config.yaml
n_head: 2
activation: "gelu"
norm_eps: 1e-05
bias: "all"
init_std_qkv: 0.0421
init_std_down: 0.0603
lr_head: 0.0102
decay_fraction: 1.0
decay_shape: "linear"
steps: 4387
dataset: "wikipedia_en"
Each number is 128 + 32 x the weight over its row's rms, rounded and kept within 0 to 255. Layers, rows and columns count from 0. Numbers have three digits each. The size before them is the row's rms in percent of the matrix's.

# layer 3 MLP down (transposed), 512x128, rms 0.06, rows 80-186, columns 0-63
116:212081101133163111171142111113130186126168106078163097096073152144076114124171112155134163132087062101146075113148156144085144122151159164101107114101158149157114117120191127128150135121158138
081:083167123188151143149128152066119100068098149168123117146166133107191097150090123190115110089116150145128136129078181103122089149149124162184078146155110192082120124178130153172179148141124129
122:158085111113129066113156150168077173122127066117145141134153139122093148084196148145143159140070148184090129181140081108125144127109160144127119095124106156099179025111092145136107124118157123
086:117154182186125140123128138097111091120121142128171140107161156079142082105110145135145175080143168126150124153130123104113088109110219111106089116137080064127157115194093125166184181151102130
100:092118106151096183098155217075095120106172160156153134116121149110106103139128157134161116153111101074112111136090157128145120153143110137106114184124129115154101115127153180156054111161061097
092:121174146157176127074137114106148133174150127170111086178106142119098098124176168114175136137135138112142165057144123148095142148150156119121118124158057106125121154122151130044089154142156232
102:180115131156066172124125110088127057076154132132147120130067156095178172063093080135136128166136148077154059105108150149099154124112137140166149189188161102078173138122136047117152108129168113
103:121120136110090183121133084104075183092180164066137122110148118136143081171144142082150096165116128133137088145134136134166145111143107120146105190150110157084066104119138127134083138073102106
101:150166138179157147167121108126142135122083145166086126095182131114216131105097176155137117078054152146125127094122072149135162170133138098103201118126087094160147192158123158124111119117161113
099:084116127153123126126113135107090191140110103076106145148074109142127073138157115109122104205122096163160126160099088111151091123131135192129071118146156058181190134084120090155106058153124155
097:100112107110123134100158157097148134174155133159073163044103164138124082114173144107079168122158181142087127162159093083102140144105103152084119127137123099187129119131118142104159184067161166
099:112129119199091126102175204173166140190057109156126103125107177159166117143171142137132092081172175151153124131133147140164128140103127138177154108111125102181114106112144138189114155127104156
076:080113124125150102097105145093113141145089087082113071098131146150078070133138105141069127133141130113161119106107154141105140173137106174132138123087141141165120157143036061115084151086053090
104:104135149157156160152105098131097069081087163113086176120107134057140153118151144119128101130128091122124130127104109098136161094130167126121088160188115130149146095119112123072092107149149116
105:101161097121083214089140198113154118159125166095174093188158096106165119077149132136123143079128102197157138171176134121153157144126108142145116186137161149157119070152147114135105112095125180
104:151174147129124161117149174057080109121147081148098112161170158113080079169144138130111116090128150112150136137201160085142077124139142166155172136104104134155090097137199105128152150176108165
110:196147097088121099109133159117138121150160155163126085177082146133058104100120172179172150114145068112096076131156149097141164135180116102105163131134088153117070105109115182126127114130123114
105:155158047129130112121128043117136101115178152137125169074120110100124136111145109085126161135121174152119094128116093110111082100127102116079171053166121125136122125139150111140074143067165110
093:128106147088126110128168096129151142126116108099205142096107126142111162160187116116169181068092148159167119153139109074148129162105117107126126114118189093159115152191117164075162074156141138
102:194102149089154088117095105101147136175078181202059112179152145112126116106123136083091093138168154101085085124100127156157142074096090085131073136146174105149099119079160130103111147140159126
106:162135155168130150198130096176113147087176117134115122159185126063152166136076160127152169119179152130144155108157105188118091101116165126116134113153137179100176136142196102193168161196158150
087:133122180123094166160138173116122142106093093213094109115069117122164118123121116117134124118138136072131107134123129103088076176144129192180123148136215102157130109150105103142112113125104147
110:145153160141101070120092150139201139151111124130133166192166119140172183106103156102112156137186151154159078098141135083133076063124152115106145136161127100135145111156116134147150203136093115
117:031178093071093128112124121104171129108128120110133131149155140138110092118159121067124151085178122123124165127157108116141086157154152108215094145103172099143132102132080161146147147127095163
098:138129109071143137106192128092117117100145158186110102149192123169132119006134155115186108144138136101097108068133115133145179174109101103091119175168135157104157124124129131144092091080148127
109:082146125100118149066128163118121145148166120101165153149198179128101173151161157141129130137072158178129176154113177136164096223139090116130105123102156142065123090126100053118124144176141108
097:101111144194170116167109128125117090131132114154127154172149150105195121076111118139109088142149117136075116057104144108122110107115146078145122077143128105124200070148111138090089130154093115
086:111094109150080140111064059065097103119109102144132214146168140078135078128103116148105111120092129142159097143084106106138123115087089142139101120145128176171160132154125131153152191173131078
092:134102159167171148153202101100143129157126091056101065113059110134156113161128166121158087223130140147184114122172138080100115127195130124134125190098154115101128155090125135117103166121166157
078:116149176150127147155079120078081115133146089185111146102114143162212101122119141147144082095105149128188159157139136066158121155099180104110138157151134169094092143138096169157160125152113072
096:141027124169105113080141140175157107171098093101130155121092102156104149088164100084120105183103134122155112056126092115129102153108140125081116150133109080125173074083141072078120136109113102
113:123143134147186155134095139135063186183124157090152069138124135127128120131074134135108101086141125216144076140143119134149186172082144141156112194121092120125075151131110133107088104125148145
093:101119131157145127143137165152182153201131103110114147140088150178158105167094150157168143164140135131073178137155148147098106140108120145087141079063134099180142135066107156153138205080128104
102:183099136128050078119113128094130152139114098114155136136159213124099155084141127136171110134120163087121066109112135093116141189047141139186067127113195113154184124102184098152123081136110119
102:163126093111117187037096143127140058110167099148126107094116159093075193092136095111147174155114137160080178101222177152144119136130096106131118135130094142137136101102146161100136172115143131
097:133163158098153167134166148150072115137128136106144124205095145184153109197099160152145123091098163107109102147115151140117140134109130132097106144169192167161156128071114159113098144113063129
103:135172151097133133117059172123188172171142099118117098075104121133118068163174156183107174164115167083111126147138071177095152160101098117122077131136074064108088169144070117140119177127106161
103:126147163194102108154147152097103177140127099153172109099109131203141096074129114122085146201119134120155100135145147128191173128086108147142151115109113076090098135163084140126074118106126150
090:123135162181092118180114080094103087073094149162085083109150164081200128089059133126116107127094134095137153092110114069117052132107079129140097153163120122137169176123161137174150165162125085
113:139175089136133072227180133119155173118138164137091092186117123167138126130170164104104166118164123117116173149105093188182122148118168111100116091119140164092112128179140148151126172181162216
087:077123106111113134108142105167083156202127129073105102144089192121107037114170103101188130092122066193140111168094109144139155144126126089125086158119106085091124114154134188100129114134080090
118:119117135128130154148071197145118125118125113156193130125112142146156056173060132112169178124102125131127102163056101114180157119116127178157092126130125142097145105132095181147124107167096105
117:204120146093135088109106119141124137138144165134157142129133058070122098108083113169141171178160116069148053093110160161141092146145126116104156161122147122105183097097113152111065139107123147
091:084125162135063177117110100132110149114112117110118081109092194199080066150165182089091135142099122162131148182132149140113125128161114099084157177144094150124108079139224062122071084106108156
118:133112116136114123115196096115180059116140127161156126107136078139191131121116113128110123143166145086138152146183135114166164164079099119112099171133126099099115088151136083112122125145128110
113:138133140136097139102109099098051112149123144098138110119149177100098113120105111186103126017085134142120112179092106138151174087142122081166143120110122129088124113149080094106147074139152126
099:145109171133093124108073104174139160146178129098110144119087104158151098130143141124159128123128110097177154172094209124159121089129121134155123090115173095112129137178093142126133127150117199
114:087104104138167074103098121151181159131123129171139167122130115126098111076080037159210125093110074115115092065047129156142093131106158091073126149154144085131153111081124151071132153133108123
102:139072155099111121155146168107099151100148045156089118184167150115104152162123110131101163177122103152158110150139144140176119149152173126103188154152092097078148098116071094146122115128153110
092:184131137094151137105160081157120169198115139060151106156130134144078122118143148133083128118104145153127119126083144128180145080139154100153099128066148207089075152104134122177093094200161079
084:129127151173155116159067113135108086098105105174111157126165204121187120141098169121068074061110159079107162147108150077183146116130097166173150118135150104103100111140097138168099114143111091
095:159142181047118111170158110133113149155162083156144161167168110173109085076167147108143131162094116133124109119137094139014115083108122129107128164110065141104090110129118143072179068043110101
089:092119044118127085141172154074101126111146184133103120100152157131152093083123138139135114129153149100154108070100083147114137079049127106112088089115117181098147110131154124093166144189039129
088:169131140108109104140143131094113145141130089124146109177108170128157089157123173149105099116098156117090090130148155116120097133165200152113118185174148114125151136099115114141118122091089146
107:153116118144121137141105153134167030088106071160091143111120085154091192132065097152086172137114151112081117129181098120151092110130075121125101070136105102127150135118165099142108088112158096
108:178086149166160123070116101195155107093083103142084133165122164096144119151181068120164158123161248144140133130143073132128126164127158158111113203122128157135122126178095151126085128165137172
112:181107103165162062141135163115217154128139103118179106085076039128170152116143145134156082119130170117090074101122104171142149154126101082138119178117115188159152134135140049160082164137143128
098:103142193154063118136160087113169172161107135127145147150105098135094156100092127097094160177102160148167115148134185059152089132096135112125096081112126141139085112194116134195106113155177108
096:141120085115072143088216076096154157113106130101147112140132180166160116113128158123105091133179104159095113133085158110107145035133077147089081114155091114088123150062126153126104122127184122
098:087149120083139090177087136169127120137146119096112049106128150111171152102106085103119090131153111113140111151120139143121126114103156081141128158153139140126166130150114123077199103144128135
098:107105186136127094107150172142111116108154130137149140111098101119170122134105077118126142160118136108135149099108121116155136124185142088069091078127179153163148200094033154059093112122154148
099:128155139126127171203109113095052133132148123099096075170138128121208090112137176124038099131076129095107152158158147089131092082149121077153162111144129144181117175107138150106154096133160124
098:103144151154158115127122071123150102158101131122147113124138089205127173145111126128096143093191117146159138151137146137124062108120098046156132167126125095082114122122155167122141156133136194
108:058114124169138172105142136090127125068194128121110082180153168146125113100103101109125196133134111153123149120139171181174180137136093146042044146220123109091111106117163128099151046145128096
099:126108154134076159100137115113199100168116156124091148088044112151153098146127127128152096108153103067091131118144094179073123135102116116139146146126128121122208119108124151131189148097143126
100:142123062101152130109131133118105106162080197111108156136075067144133139151149180130117091071097130080104150119154058129136123105129148109139170125117146114077136114106109141138089138084142188
136:172117148147133128173166181093136141125037156123104155151122164115081161156141132136108115076139146149110091111111102121141121114210083132157148157102130088170047122117103105100091092122129149
112:119077134174151111156112112165112135136115172137129179092110177117142127063127104083072170075179120202115050118118141117110110064119153149070175163120148121084050146149149141123046109079092112
090:162153151156130119114090086134186096085124149145113150117063197174117123165158125132115088076137139192170134126192172073108089111182162176163129172088093156138145111157109078130086141134079147
098:152192135084059107146133178117086191121088086193158092152125128139133173113131122134135106150118153114103147088081146094155127093117161093152103160173156120132067182094053122107143082116145111
085:140140194218140092166130173118124083102146115194103146157141150127141091135100139163141114112134120147154187120126107110136133123091104103149146133157112114134140100146131136160188172145113107
104:113191128132075111173152105092144123079143103147142152129123143112176143149137091125187135150131134154153152064120047139118103134092113143110113040144089131172172144085128114108113104118141178
106:190163080100122175117114148065097147148097170043110112109083130153189139131106112128131108128094180090137130133144160132127152135113071127135120143115106123143033153102147153089105163085097109
100:115109092121133112070058097098080179112176152063109066151070140154133070139163164141147193148077065135111105156097135102071143133115138120140115135120099087095128096129098129174097093109125185
097:092109144144123071095064127171119133167149122121091106093165191128146027097131156192105150157128087105156155096191131104131164155104175140075151115182141139129184135092069104094148164097167126
081:116134112149057164132145129082098086062123105169135091126174117116121003092108080159096146126120157103113133141074134096160100157149132217174119149124120146164124130144125135195170174143094136
112:120095135131099082114134154140096139150136129112132186157200144176138104113060139077143150154115142121080132100138140130161115121153146128170111133116141138103126087142090115114168089094169109
134:148075093095131130080115066156127120113155142112142124112097061165182205083100120143187148180153120114138116095111167176084140156108161138059121096153128154134141133138185108127114144115137104
103:132151109181120107120163101125139099128150082122148146161142104112136110155154160076155117129189103133210137183097105114129147127097120206163135133184094129151147073157132149103131038133161133
089:103118158152057162116149162099151153142160121077079144099127145074044112130161173107135118140138075085150120100132104139139149147079134119157115144087061173085122127106090048149152111098098126
109:169122159117149133137116123128099120179151114143163145126087164088146071122139106146158105080121182129147092065095117132146130164149080175094102159101107082125076130129211155165140133068097075
132:142138109117084203107066124161146089145151178093123125111166144079120111092147090099080090158128131106162121137123160183190153126178140100132147162151137088060075205170144131072078110118069128
111:153113073105153039197158097118096168180163098120122090065063130137168124143094166127141107154168133103111151111094113132132164110177128141145208121050222159139157146170156128184152141133145170
087:117130130132121155158130076193117140086163138137189176104072083216107194123121096123103135094185113162137093152191154105113140132163135108127139141102121120120109096151129172161077127094163168
094:161139089085184157097068089175099129122130167184061172120155162130131185116113102128134063137129110149092128110189110148109152110040114108121126137120118150108146154047139173122125118115112132
105:143097143163163145127175152141145173124154188126145082094137145166102098140152124121086076216131159159131102130129081117115082138096108087184104122146120093104104153138130127120128136115124100
081:112091100170075161134149186085067110102159152113128116068139144155127124107137109156155136175072110117113166128148113125073135122141130161093143118063160151158114085067137161120118164109133112
097:081141041106164094053149116086173121153075129110170164131123138151136102135110105120152160194137107142198114097190093171136078126083147140124139100103117067143135136109060103154115123112079109
094:166152134159150075104129114140120128116098086123076129176139105101152115171185124157172132144149156134136103167091158181140156152125124132065139073061164167162106087138128153113131177120085154
114:166131118113167123110075131172108098089104108108162188132122144060130177078118129111125165145088105142157123153045133145136108146104141128142102071152142115118117109200115120120114123163158058
095:118127088131094136081088178120134132041115167125115103140122051110096089139139156126114142095120117114178096139128243174124164200136167098118174176072107131094067136090148145157108127129122177
082:129112127193106132154115099117081111101125149129099160117156146156130092159130127173162066124114180144144148132140147047116094129122144182119132094131124178136175114163136136151188142112127141
087:145097150136113163096113098105099121075104135206106085098147156073212058168094158127169079091112180078098148133091159118130114148144128157141116145126149157124123147187125142166146133141165122
094:090125179173073101128170099123121110090114135144105141083111118184126168120126128091133121106157094132151063115189098118054133120126175138105111139111165151159194137150100076154086106163187162
105:050097149149093107133184087130153136170074153111204181151086131114123099082199132074165145168108136070098132168140139125168077139101080118128123124112164152132146135161179143084112121086087096
086:099132159147122179102099129075128098123068148141080141117182110203171093137133064140100147076116185127127154092107165115150129178162125162130156122109117102166080147143056099096095124149125157
104:146169141149100139087147170166136066142086145123159124155111125134153151161104073140122135072100125105125138179157129120136160145148087092123137111146153166103157166091134120045184164155151110
101:082124180106141116141140064154102150137117136169175145108120175129110134146146157088140154099121146159153087160164127149144108179101122150160121094108128080097136077150091164076179172159173154
106:105152138122074083100191149108161171099153090106111098140134200152104151112198129114089089168177097115171136137162085133074128124162122167140081113167094078129135134104120087148118057155087128
097:095077108118120113116155096121102111118154161072146115131207132108101138119195143104140147085152096113115066113145112138064175171166146091105073191124095078088153118142100110119121168156083187
118:157175134165068099057075139091094071138118120111110110108125110103144098156097094145121109154176115191086166142165112128113082122132204192152137144117111126117061094128145088110120098137152136
110:111117118144075100137186134102138115094151139105176153156140124203136141134173196088136121106152176092126175127153086190102155156119110149208154163056122158156121080137175113083169165101127134
111:132090136085116141189131112163098146150113152145089068141127116148117172160118120120158099135166153130126162150063197109082144096183156154110180227154124092144128161140109103104100181109192149
114:075143174143141137131131130141144099152143170049105160096097118139175072155182150113107150188134151139176125094139214146063178123110126129128146161101178102144125155133177119106053105116116090
095:189110157100157135159138120071150090111169141073120158081145116132118139097172080093109137134115125155170081124154126114099143116101118160086055147087075146189126150101199177100136113160201154
106:090122103123142136126151149163065143085169086142135133113119097101104079127032106157133088148135109097176105139157134156108139107181137120067134107159168144126146101153037136161063106096167153
119:066094122118150123103077124140093085114164151095119093095061051160174114127198190129130124138149133072093119174132193114102165106183088125155163168141129105162130086126184141178083082104131165
# layer 3 MLP up, 512x128, rms 0.0599, rows 81-187, columns 0-63
089:101075088080103138121135115101117098148160094154079130094135073151072121070135115098154073154079095104112045125125131110128079144109097197136167088129108140127110109140171097100161157112128137
113:142100157179139125135131183174072162092125109129172044103134154142134107091133035088094152175121097172142126138091150098125196134105150155116124170130096200123118092172108071142130186137157157
089:170107098078074108154130110175112127109099068136120145059109136111086162192164144124126088110146097121092153106120079145121212154105135106163158095053127129152155128116144097123110092117106118
104:164140106169141114118115116127211189145119086076151122190144156102100182114137192112106156079196139163150126171103121150134132162137148137162157115130134127062121129171146099173131117118183165
095:187121127090049143185095165197110115128106148110151180131078091172138176157096126088148141147143129148134125147146139157137093096137089195139103093121168122162128166100147124141148093131092120
106:103097128101128055142163142123135155171104114148105093093115149169106157151122117118152094111099107151101098108146146093073097111204138175122105103131113163171111145167152145117079098077084173
106:143174150142104125104046144175163124116093104197111092140078141149074140092138136149127171170089108177117134099147167151123109119178147131095110143132164182168140207145147056135139122179148140
091:178118080051130080100154096107174097132191143105144104147145110147130148148184160127134115156185124127174134126102187150125151134167138145178129124194126199131127135115123136172089183124088118
112:130096095094086109151104108180164076120156153125125093137159150113120127158071148091126131099140069135127089120168115123107159123108083101167112158081118127068035109181164191094200157098167089
100:080110148080173079104101134163112062109107079119082130161132142108117128106157144128122087145130130099090145078117114155148149105077065137129194104129120167073113127127078097170137124122101071
108:161169182100142172121105058171087116112100148144168181143127059131206147119124109147152136131158081141108112130153087102042134105113181148100099130085181123125150176070170137178150049115100101
091:161134049123083180158177077165115103145143110155109160070152081088208105131112144144146090158129173092085124147165126130093142164138126119166112109157137139083144093135209189163199093154164174
094:107145134184093156102144152134097148111163147156123107165131154111119122063211172161119089182142100186101140077126117162095126109137085137122148125152124144131136180161119110150137163123124066
107:124048132137137128138111114131113085071113086090093083166107130067150240089122118181112113115121151159152121093093097173135124099118142121033130143153140152104154096118139125164154113171152102
086:138114154139150173145104105201083162138111118121201136161099100179189099114148104080147096136116115185125176112104136144079105103119127121103105079117098077144153179132111124077122085126128182
098:143078138108131177137111171151128105156155151110118135132121145166157139086135100072116188133076105086146115141111105110097131065126148111116108141116102144174112101151160132114138138183117192
109:166130077120076141113115114189129141169151089142130157135164143142146135143205094111109127136093150200077183132116141166106126081154118129137090195105147088138151155118173161111161149117122147
092:092128149194168135126206166101139098124146177139111139130195063135138079143068085128176159094181108125084087123117098155123157114102152145156136070168111147108078113112193127157116137127117137
093:161111143096132137125099094107059092107114109097169120138180140162163119142109105097132154129018128166092190134135154050115088102153114111156084101075097189107123151187113108126139098145087144
109:107143198121140098142071156121168132136133104121123165111123162138139109082117104121097106114107119135133173120102147128173119096072154120144140104160096146110132165126163080047141114169173170
081:114136145066097113137104121127145043127105151103188094117186175136074108136113177088117155134104173183086187114100152103101180121153137131097109119170150096130154115136160129095146112084162117
104:140179061113139084139107162118131191124147166110139140087109181123089133078150123105099136164107096115090133101128114121140145091137084153081137055047127184146153141125122167116142136170140111
110:190160117127141106147108142129106115091168140109165100156093165117157195144105170167118103176058118139128152110135124096105136165137116136097147115182126121152105163141123103082147123153191145
104:117131165160131148195091167213147156143107114107155146087081128124097170230143112099085153138121121120132165157112145121117092108138111117202098065111130162126076088157143143128176177161136159
104:192062138140086149141141138157068156094132093181115063089080225121086151152150069123129151107134140118136095153174115198124191102145136131132124078146148108137114152089176170110185148184115110
089:193124120072086118112132113099115131100151194083127110132142111138137131190125122091184206178115182116110112157131122076129139116158115141160078148118172178073055157095077152164110146133114175
084:097072105113183141119121167143164128110154136088113076080129084140165141095109150138127112183145109088031130152121136112094136160161092083117147114105111153031087102173087116153138089139077164
102:166192177108062125091101162175119101144161095163125131098151177105136134107133116130125120048107111179092144106094094184151147091120163128139133145106163142154117079125144124131118123105073117
079:168156061119104165072194118167137201135140118135106117119104111152091176126144148137094140139182147139106107136133142185152136155169124117157137131137181115208167172153110110129161154152137192
107:116189153110154114125115120139156137100123146150131099128137149145130102189145157140112122106111110166067117153122140153090191079170071153153141103108120180128084145177075160138079115122087149
111:129172169145167128080142074085139123174141083130174132194126142161125155121067071076118154158105114119143122137055122144153152060087086147130102083120133119118128178134180108158095100126115114
098:123112112073080120157109097138070088106160145155185134114113095129140145074177086099102131144108093122137099156109122146162117138098136131197097145139117128093114162215139111076121077172127157
106:103185152049128128141112142142141117128117172131120050115125035120117073126138104106143109111124100159162102098118116181177131095073134153165099111182084071062180165138116134158180136112130125
106:123172112118102154181136151119145112178133117117099075046129174133160083113135094114175111104080066102091089137137093112097091100131144131102159121064097153092163124097143157127151130088143119
093:113101142072116079095156225126140175101101114131177121085173121140117059102181164098142113184148113113061137126191119138169179107156194089122106120067126096122093159169142141122098073134111148
105:140062119111172063116117170113165131106096075162049100101167133062154142153132138162188083099161116127147162124131126146164132075070129147139109113177086107118130140075138159088132120075132148
099:153106179096194133111123157123124132171152102140072081173165139082106153114137176112163101082115141106168161129125097136123156110158186131091117165192135102129121167077128139118128114146111128
075:103101105150151074092124063153107164166178141163152115143126141060157169126129100125152176129060137102165132147099141145113181107133149113168146178126069082158121142131085096098164139178138161
110:118170173101125164139125137145066065124082090098117145155159105100078129051187102093115086149093139153126109105140154109116202101140123125114088135091121155148030120181120119131121138148124113
095:204092098158063152170121121105133115109140122133138166159152163106166189129131132139157130130141181101150183125119174171051108168105123199119162072196143139082174140123115143161093110102111090
092:158120126159110060166142126169145126087126184144134136147159144150129163047166145149100079220162146137171159112160082159187136115140114193114093130163168192095140139170143111172129187152093107
126:078124114128136075139134101095096082063130160083168077123116030141136133132179164086165145156119079108128119098088126121115134148114104134076108116081111154097169111117113108185118118101082124
097:111167148091125127115140111111074171157115163094073169127161136116118129180174130161179131160097097123100143146138086190111145113113074145171135113098120099114160121083118197175126130213087107
115:179129033133151091108185111126127130067097097112138150154169100129094151094215149141161131156096163148116102119155047165145138175088099068104101080093159132099146093105092114139154172170071059
110:195087124125172114171096165187189120145103107142124118127048161108134174172157109118167117196169116113101130161109166222138092111149123100057094143143132123136099144124142184138105153204158151
098:048155128082086127165109086183131123160134143153131093075069091089105110080121115072143139131164102155098176089188093150087122132088124083067107149140112177104168133131144067156155115089146128
109:121108115110046106136182159111127076076146098120111127134131085123144130131084140126122182111169097135073106088193080097137141104111105119155136107119082123107207125110143119102131149087140142
100:134112156118118160110126125127128171103158086122098154153117116063192131123193141157139072095201136155156182086119140180088188168078153118088149142109138129044169108123111135125110134065130098
089:144073090168112068127095179176146144067142118132109171082164152105141108141121116149141104173128121121094178153162137142118114128135129144148104167091164151118131164157066170072183092104122108
077:152124149156178099118139075078152110180144055107104217134083135103157115107069080075134142135098105146097129115142090108133114097114134155112148143150112123093129191056096080082114132115092164
097:105130101089114115102111158120060116090120097123152118137123075110123187118060084145155144118102141143126196085162101094156125174112110144109095070108150161126103120140125111107100149222184166
092:158053165153147156072086094114168124160097069111103110164123143126111151147083128073105115121159136101070121138054154131093136150154152161095113199092132142126065119118097071140109112061195114
083:123156068078130148109146081160147147137134106092137104152074132134174102114128113142159161140148143121105138145177123137179084048161081161176146104103115157103131079060146149122139122129110146
090:147106112091103149175110129106104121139140095153089125101157144122164182137124120080156129147148098133042140140135137132142138160169166164103094077089123119194127177098136174180160143142072111
107:068103130093123096135144149111115102152175136137133081094167172136109156086142163118141079106137084149146142077133129121127144139151093124154166091138124113171079132093169150082199135201152120
100:119094098133117156159130125098154067140125138138111097143096193090100135167103074076094146142071067133136190077132114142099135153115164144117158140131131141081074129174158107113088185149062087
096:134121141083169138132129159151068109103165109130117099144159089137157121123162212169144140127121160136126170105117107169159102089149164132086124164166136094128179133122139085073171144170116147
097:113201148133050108081116101143106110164123105138076202092147115084154125165097081097154197158135104140122114128180089151183097131112144132130114130130137182086133153164087132166155150118086076
099:132143141149126164143187138150083124156104147149147175174155149130131133128118164126105150152087158150090144083149138123176165086158098110104092105175083093088102169125174163141058143184129111
097:122096111106152172102102141161142178126120113038189121121106174158112174093126132087098181109138154164131090142138097104150126069130185132106128160115122118072150135153166139114111089088083123
089:122076100137059089082071163096139072129141118173110146114106139094091118202126175099165138116109099123112148075124104133091129135131152134119093070113159167131143081071129090154116168102125084
100:149188161117115157132186149130109155100159098130124161141137111125160109159095130142145127196070125147123030125124118114152166103159115194117105156185147139155114140137153053124102100149145115
116:144068148144129130146124175132063087157122055070134124125142126092162154191138084137151140158141129145139143152092163107072186106129082103097086055148114135149113133100122124133133142141153152
122:073092138095148143162098123112078160062148135126131084123097145090121175091099117075088079139144094152139104131044121114124151115177077140153083126098140131127074188126109116086111074139126137
099:084097142113105115109178107175161166141115110136101107071116126070178173112132109107128097172176082155109107078132125127092129059115141129113100094083106173126140083105171185160115137091123065
142:109081132150128099171090143164139069096092084164098088092159109108139153123083140179138150156116075123141138076189109091120142077141146126131119149098143157115115169137082092094167176132170142
103:119138133130078118082173135120068102097133104140167089106181131085083153074137110095143111114158143137139152129138109145154154164113112148121094120195144155114130128100105110109155102112140107
086:191143090149127111122171150137173104108100090097143115127109119109150165183166112123152040127128105111121149145064086144157076119102156117105146130163158159101143108112114143152133117122144083
096:089130129193128123055123160167138103133143102099092178148171132103146128175169152130170108109188095087108138135119085094125107121140132177174193129066132107104117161125139155190105155096116080
082:175165108161113133092141138144082106111109128111129135098065167125121146136138120135123105166185137126091150168159114161103146081104119117149141115126150104126094080060127131122062123101126174
113:096063116132099120106135149127132072146099099131103129108168126116146079080130133116144031059150159157121104075090113172092135094093038127188093083114167167112132091130182093153079104093130099
123:087087137132136075100151140174127133159094108150072020142139145082119131129173154117081148148157099133132122132092094115152120089153076111084148105136144199075125198128157126123168105092128110
090:150136147153138134182133146174168104150101075150117154134208139098115143070162130124105106101081163082130176149164129119115095065111124072154157121156121125170144201102148084134132063168114113
091:135147161117148129097103173107115139063125133097186138129121142101129134188202117090079160137139160129128146117087119126099068165110084168115112141107122125165175158138149125145142128096136089
080:136161058157102158101167093219079189112107096147143131129150042149155124108174087130100040083150049118161106127144080152085086148110109112113113147130116063136082083172159168147153105115146111
085:189169096174125156141130132120127110096101106167133097091118101151108157166184160071179060102161127118127155126071118154130122173176084157143108087189104122123131187146142132166167136113068120
119:092165147077112133112073092128120137162138091069134157115158115156159101130176064079176098154136148144113089152150151134116100119078121156122122129139143074130163100111145084147108115098075181
102:135119129153102125164104143160130127134117147129182115088137230142114139114095172130124161204165132132089123166117096096106128067149163143116157157131148091169162123069160173175119160143139154
091:164140115129144143119124144161118097100106136170165129086142059106118168161125124109130072122145161149123150046086114130153064133114157135067121093128147113151089120156162114101109127184119133
115:175143114142154086185109183131064133057202152103118143131187076092112073118112112125161134168109136103091052077146099141099147178119126190108092092155084104135128153103124120136143119180148133
116:093135124108120138173188099153125066134151134095142147126184170119096180104133190124119143130108138136092173082121099087134095125125104146112201090121174136064122060186130088077102137065127117
106:108136132053157175136098103108101149038142136159158137165113161097153146079160130121122104123144104162082112164154125123093114107122148127188102144123140136121142169105114130113159153108161125
101:168156125079122113128144152053154106159152182148103106116161216055114087121088157155164108148153144132140137080111093161094139093193122155147118158137121157105149173155114079133200119186105088
100:068100124185068125118159205097145086170165096115144184107117104083085087105122153133139160153161135149160140109152094088160124093182127128176144132128132066152118131181163125136144109115164181
105:095095112052099151096116070138171098127131138146116129148134148067156087141110080102127148133105152124109162113114135143106128166152102113094148123101182147098123079106153155084090100161142137
092:073159137067163136133119071186132137175073146188129100125100120138123129096120135115085131126162051106149126095126114108168104088100136061137114121202075122107160143142165108129150100146127171
101:109108166132120078144050165093094123092139100129110150121149153093143146135113117105201075096143134136105076142182146088066106169178083132124058158097133084128163162101115098161106123107086092
103:136080123129048105126124106148100127121130150109142162096114134110095189144114173123144132118133120126132109154118139150060132077121128177174137147128144140105147115122137134147173126192128133
101:151134131103175093093100145127115103112110151111117150116159110100094165141079106082127077110190076149104091119054116119140148066118119149141077151134120133131136128105113113167082119142101156
101:116165168153119097253128138150099110163146113070188166136112145164180187074158114120143144121157154132117136111104074119115107094136111090153138105144162074076168076170116101142152163053064110
086:115149164103165144151146161138191166140143110158188091095127091116085148105118124109104150124133059135144115089089152189153111143099108091129107131141113066149061163155116091103097116117174162
085:117166118134125106125145099182102191109128153150145135150087109143100164102128114102124124171120079179155171107101123129148081110086076119092101139102109125132096130064139088136142165090065099
102:175152089083172169123061167138157136181111185099160110142148151097128168130105132145111207171100133145113161128090160159177155119106116143150149102153123124110070134111199146108147160141061166
102:113091126093054161170096165193128121120135088178103119140143171100159101108115099139135080135146152123137146113125096184115206160123130122141183082112111149111099115121132127047169166135112113
088:153120120095124178159170132136061140167170067117177173133161128127132159128147097092147119158134095118144086158152116101142120095082156106093094133125137170108157150140154104123178129188166168
101:088068091124054108150105122077153172059153097104069044115092160110153123107205088134117122182143147152126128128129128125075129127070116143094080128114168121109119119143090105132092133151163146
103:142155115158116158180096093128174113126173157034122144165148122044175167143141138131108114116140111160095136189089112132186154101119127126086103133178092099047087140173140181166147108136112138
107:117120102124138158124085120127053090142163133170093079149128144175095084079107148137137140143098120149093154083092102125114128091131152101097054122154141165079145125078125182157138156148124103
100:105141137138126156115115117095072093170148172116105109098133143094085118211140152161157143120109119178103162201112100143107077085138099129049118060112106127119086120088141137115120128143146102
099:130135140134134060118117138153185037109121115091079136159152098187059082162122097135133099163164124128138109149111141144091109144175115115075125209133165117123154125104113111113128156080128130
110:123153146103138099159129063107068076120154175198115094172143141109129135096177109155190102218144119142145109112169158112116118121101143179076096111152126106087155153097143136147118102173148146
105:116118135110128118138102129093152113171161104122144119113135158125158155204102111127179131187130157092142128159108176110139131126144130207145110183185168136149170120097155136097142170088111173
122:113167184166114174103089112181137107053130098152170079121128114122113136159059134078159115167186134122106067163094100132106128160161111184131109123126124125127147150111158138123021147122125068
103:069175118146082168116066091154158122135101159124112138139106157118128090088103101135127163150154138165077131074175080191087111106127196177132099103141147142128163095143132135159087082123120141
102:139122131118111118194124112060139131083154153101147113161138177096133155157156132096101168134083096105118162096130101114148181106034131120153104076098106108123131160074198134101158142173079125
119:144143147133124063026101121136168099143144087132093104139117097111064160095062096151098155143155138129097131114085157104108111190143134117109061119123126135074075133145182110196152092109140162
094:122118105138122143076050167149147063125138114104151148100140090116109114131137114083091162150084083129119153183162148101125101098071167158126127140094131154116123113139160152124111071131094130